config = dict(
    num_hidden_layers=12,
    hidden_size=256,
    num_attention_heads=6,
    norm='rmsnorm',
    qk_norm=False,
    tie_word_embeddings=True,
    init='trunc',
    init_std_qkv=0.0333,
    init_std_down=0.0477,
    decay_fraction=1.0,
    decay_shape='linear',
)
Each number is 128 + 24 x the weight over its row's rms, rounded and kept within 0 to 255. Layers, rows and columns count from 0. Numbers have three digits each. The size before them is the row's rms in percent of the matrix's.

# q: layer 7 attention query, 384x256, rms 0.0333, rows 16-18,80-82,144-146,208-210,271-273,335-337, columns 0-127
# k: layer 7 attention key, 64x256, rms 0.0334, rows 15-17, columns 0-127
q271 104:127153123169136121105104147156139149125130148140117134152103122149158152137140163141067103077102159154107160099077118108117126119132105121125145128156136122118132125176137091113107094100121128113127152113172129141112165129092132123126142157171166117122147093134150116082133146144154087109118093115118115157102096131132111131124154116122128131135089122132115152166116138132147169131120
q335 103:145117156138134110138096137101170147107125104149150114133146139109132121120151118116129115105114132130136065113131125115125111150137171125115145120141191199157159139152125098116116161156134124180105136169102129141144128165147146087126096164145105137104143146148148080121129137120119129128092129129146146148132125097122175115125129150142126198134163175108158144120112127162173161134124
k15 105:131115159105143107134135135119113138133111097095140134143135080127097131125098160128144097150111168112108165146134123156108148142143188076133132125109117136130103104132077140172107115144117146136137118144086137169143102124138112155094103083149109093097127142142140122140158129177091132162166122148127156109106087103096101098154096144118149172178115182146135105143146097157152154126095
q16 110:124115105160117113147091137139151112095158072094117091118081103166122129119120114121153106141151148172139157112102118154155144122135120123128182117149121079120158110138149152168091084148092125097155100096144182167142088144126145106114132102142151107140127111120128125155152124123100115131194154154132103148086106104145135102114087110165089166130146126154105104159082123106167141092175
q80 106:078096142128166112139111127126125157145144135072125094084076121130121144176075144148120116099154101161112108103140150137120137162167147125140121133160128130158138122111105121132109114135129147141148124154146141124143116137144095176128132152152100163070101168123124110120091143183089098108146117100119106157155120134132085109141115143121139165122118113109125113115174175131096129128195
q144 107:136139092146148144105110112109107092145136106129136113129117142102144113143153151127153118116146131157103110104084152104103174128116080108135148091168109151142116114077137135074125176147105165163107164129118155124113102114129143145080155118174152098067176112127171132148126126147137084137156154118144146163122141136136132132114095102158100178124138132104135131169114159144149110148162
q208 116:123130087170119107126111113115140087102109087087137092108110157181145120148133140151175112079154168124185137115126091158177122123151109139091110105134137095158124116131141165139089124151102114117120124122163133162107072097131137144096197130153141106124114096122101134153128101152114112101169158133115119144094098102149103095134106112153119139128119126125103127156118142123143154119149
q272 114:114125118134110112122102141154113127150130137158146142131123135171173137177191133132116142161151147106150109101075151158150138144158108143148132123170169133128105142112096169110134091108104134153161162155111189136126113124119128143077138156107152112156150145121137170113137128107138144095179150161088130129164134100134142162134132157157092127115121129110110117176157156132121146164133
q336 101:132125122117171094101128123103182159087098120129111133147138128144142123106113135111129139140119147102142129162091145155098132079154153129099109085152087110112107133073133105145115115083128186112141143124191170103160142103162119147136116131127084189129152077110146142135113137118124134099139131142188129107169126166100105131124121112163131136111128121158149113157107150079188123107138
k16 109:110119137127115148106140116099114112126132144147103184139112147126164146171128141140117152116121124167113144135112104106090104144147112149105143109127124130122127096111139171133110119123132148125131146116171142174143104096122125139137140114132108134125134118137102103139132136139106142092100078132115117104132120115168103094131131114157131138142109106094107140121129114135107110165124
q17 103:116128155112122143103195117138162129063124086119098112104111113183145123135152075140128125125090144143152155102129134108099094134113137102117125152147152122166106150080112115094119140082119124129136123142130101135118142120112135118159122121127090074134080132075117109116125113108122149103112135111116122133123143102161133114128152142126122125115145123145140120148110128117153149152134
q81 100:090121149120142138135126143129083164186168093113153120115111195129089144147115099113134107153085118112162132151159123110093119082108120128096142149125130160103099134155149189181180120075121136130144127115142112122126111167098104091135126136133082134153086134184178128117110135110121142124074134131177148137135098120150124169092115116116126114138131096119149153148117121099136147126106
q145 085:098136151131121057108131132128133144126107135140096090139137120154096153122092102118132151185103142134157141132148099115119101133124079148105175139152115107162113120109122121102182122142127132091137104120130140107113114133076125124167187155141121135168126103099139148129114137166145136152081127104167122156126098105121109091084114118118189126124148127116177176103154091144105115150111
q209 117:098128133146101129094164149131119146100121158137134094148121099137109120133126128126121138105049168141121150112133152094089142138107148115105149179119154164133119103122133117105148122084100144154153138192162137180128123098122122107175133139152088046108119108093106103116122119079146146114112098111101135143144113128168137119088130126111156145132117149145115127152120125104188151133157
q273 101:104138173165107137138132137144129112145149142109124116105123121161149142113092077172099106157133115122142182087164130118128126125109119126063136130130153125119119148126180107166138113139111150153087109122178083099104136123116111105148148133142175110127150108123099106104136163118174102131111125139104100146112131172156129143113128106152153126143100082154106171155116104152147140104154
q337 096:120118116145167171065136105108139150075124148118101117140135087138092133143107159125114087128098111159133128109112131131117143172167100127092071164133102111098114122128110116114168185136144129131145105099116143132132161128095130127146151118115159142145116158163142110164106133118138124132158117088163083148108125098139158147143138125086149128117088111111159108096131163128149155149149
k17 120:097139145170178140131183134116148129088165127134138097097139162146140116092108138104113129149080177143110145095097115153106125166114143144117132150121162141146165112108126103144092133092110117077121147169154102139137150128118140135148162110157126137120134142141052093137104109079132123117131126104141139146156109091169126140110145054101147104170160163108130121093126065123128158099092
q18 108:124102116174132108096130120132160064124102148151134130153123147125116112108103100109076107149096149137144144149129139157146141078191135153135133131143151126088139164136132127166142132147078162131119150109103127103139124143144138122162130153108153150102070145187103123091121136140120080094105128161118135126140125111120151156145154141120131105128096085147152155143148153113118105130090
q82 099:143134126141129136076110144130161140137131117134112156106100177090158107170124120144135123124118074130148098125101154125149177132151127151131128158158128166153120131109107139134123113110078067134127153118103103119140143137163109147120146154098162115134147130150054099192123165087124111163140166135157163090120124174147150095114139123136126103150109103103150108140150148114155129137107
q146 086:145133192120106119133130150111155128157087121124145139105079143165142138101144096113146164128073158153156121158176132118131124101103150120176109115139153139122132126113129143139144107132168108128148144144153144133124116152135123120155130136171122109102106122110128120133138148094141108130141133161163114143120139156124142121150109137129151076124126122136132080119144156086102151148149
q210 127:121115124110135124098161150107139083096099115159146169140123131104099113095095121107132113160116146138132162129108142157145141085142110128117161137170154122102127187132133140124119115169123155125145147118085129130130099120169160130142121172138180148113126108140106135124151144141121130071101141125173138133102157128089139167118183137108130103113085099142165146148145136157113107149110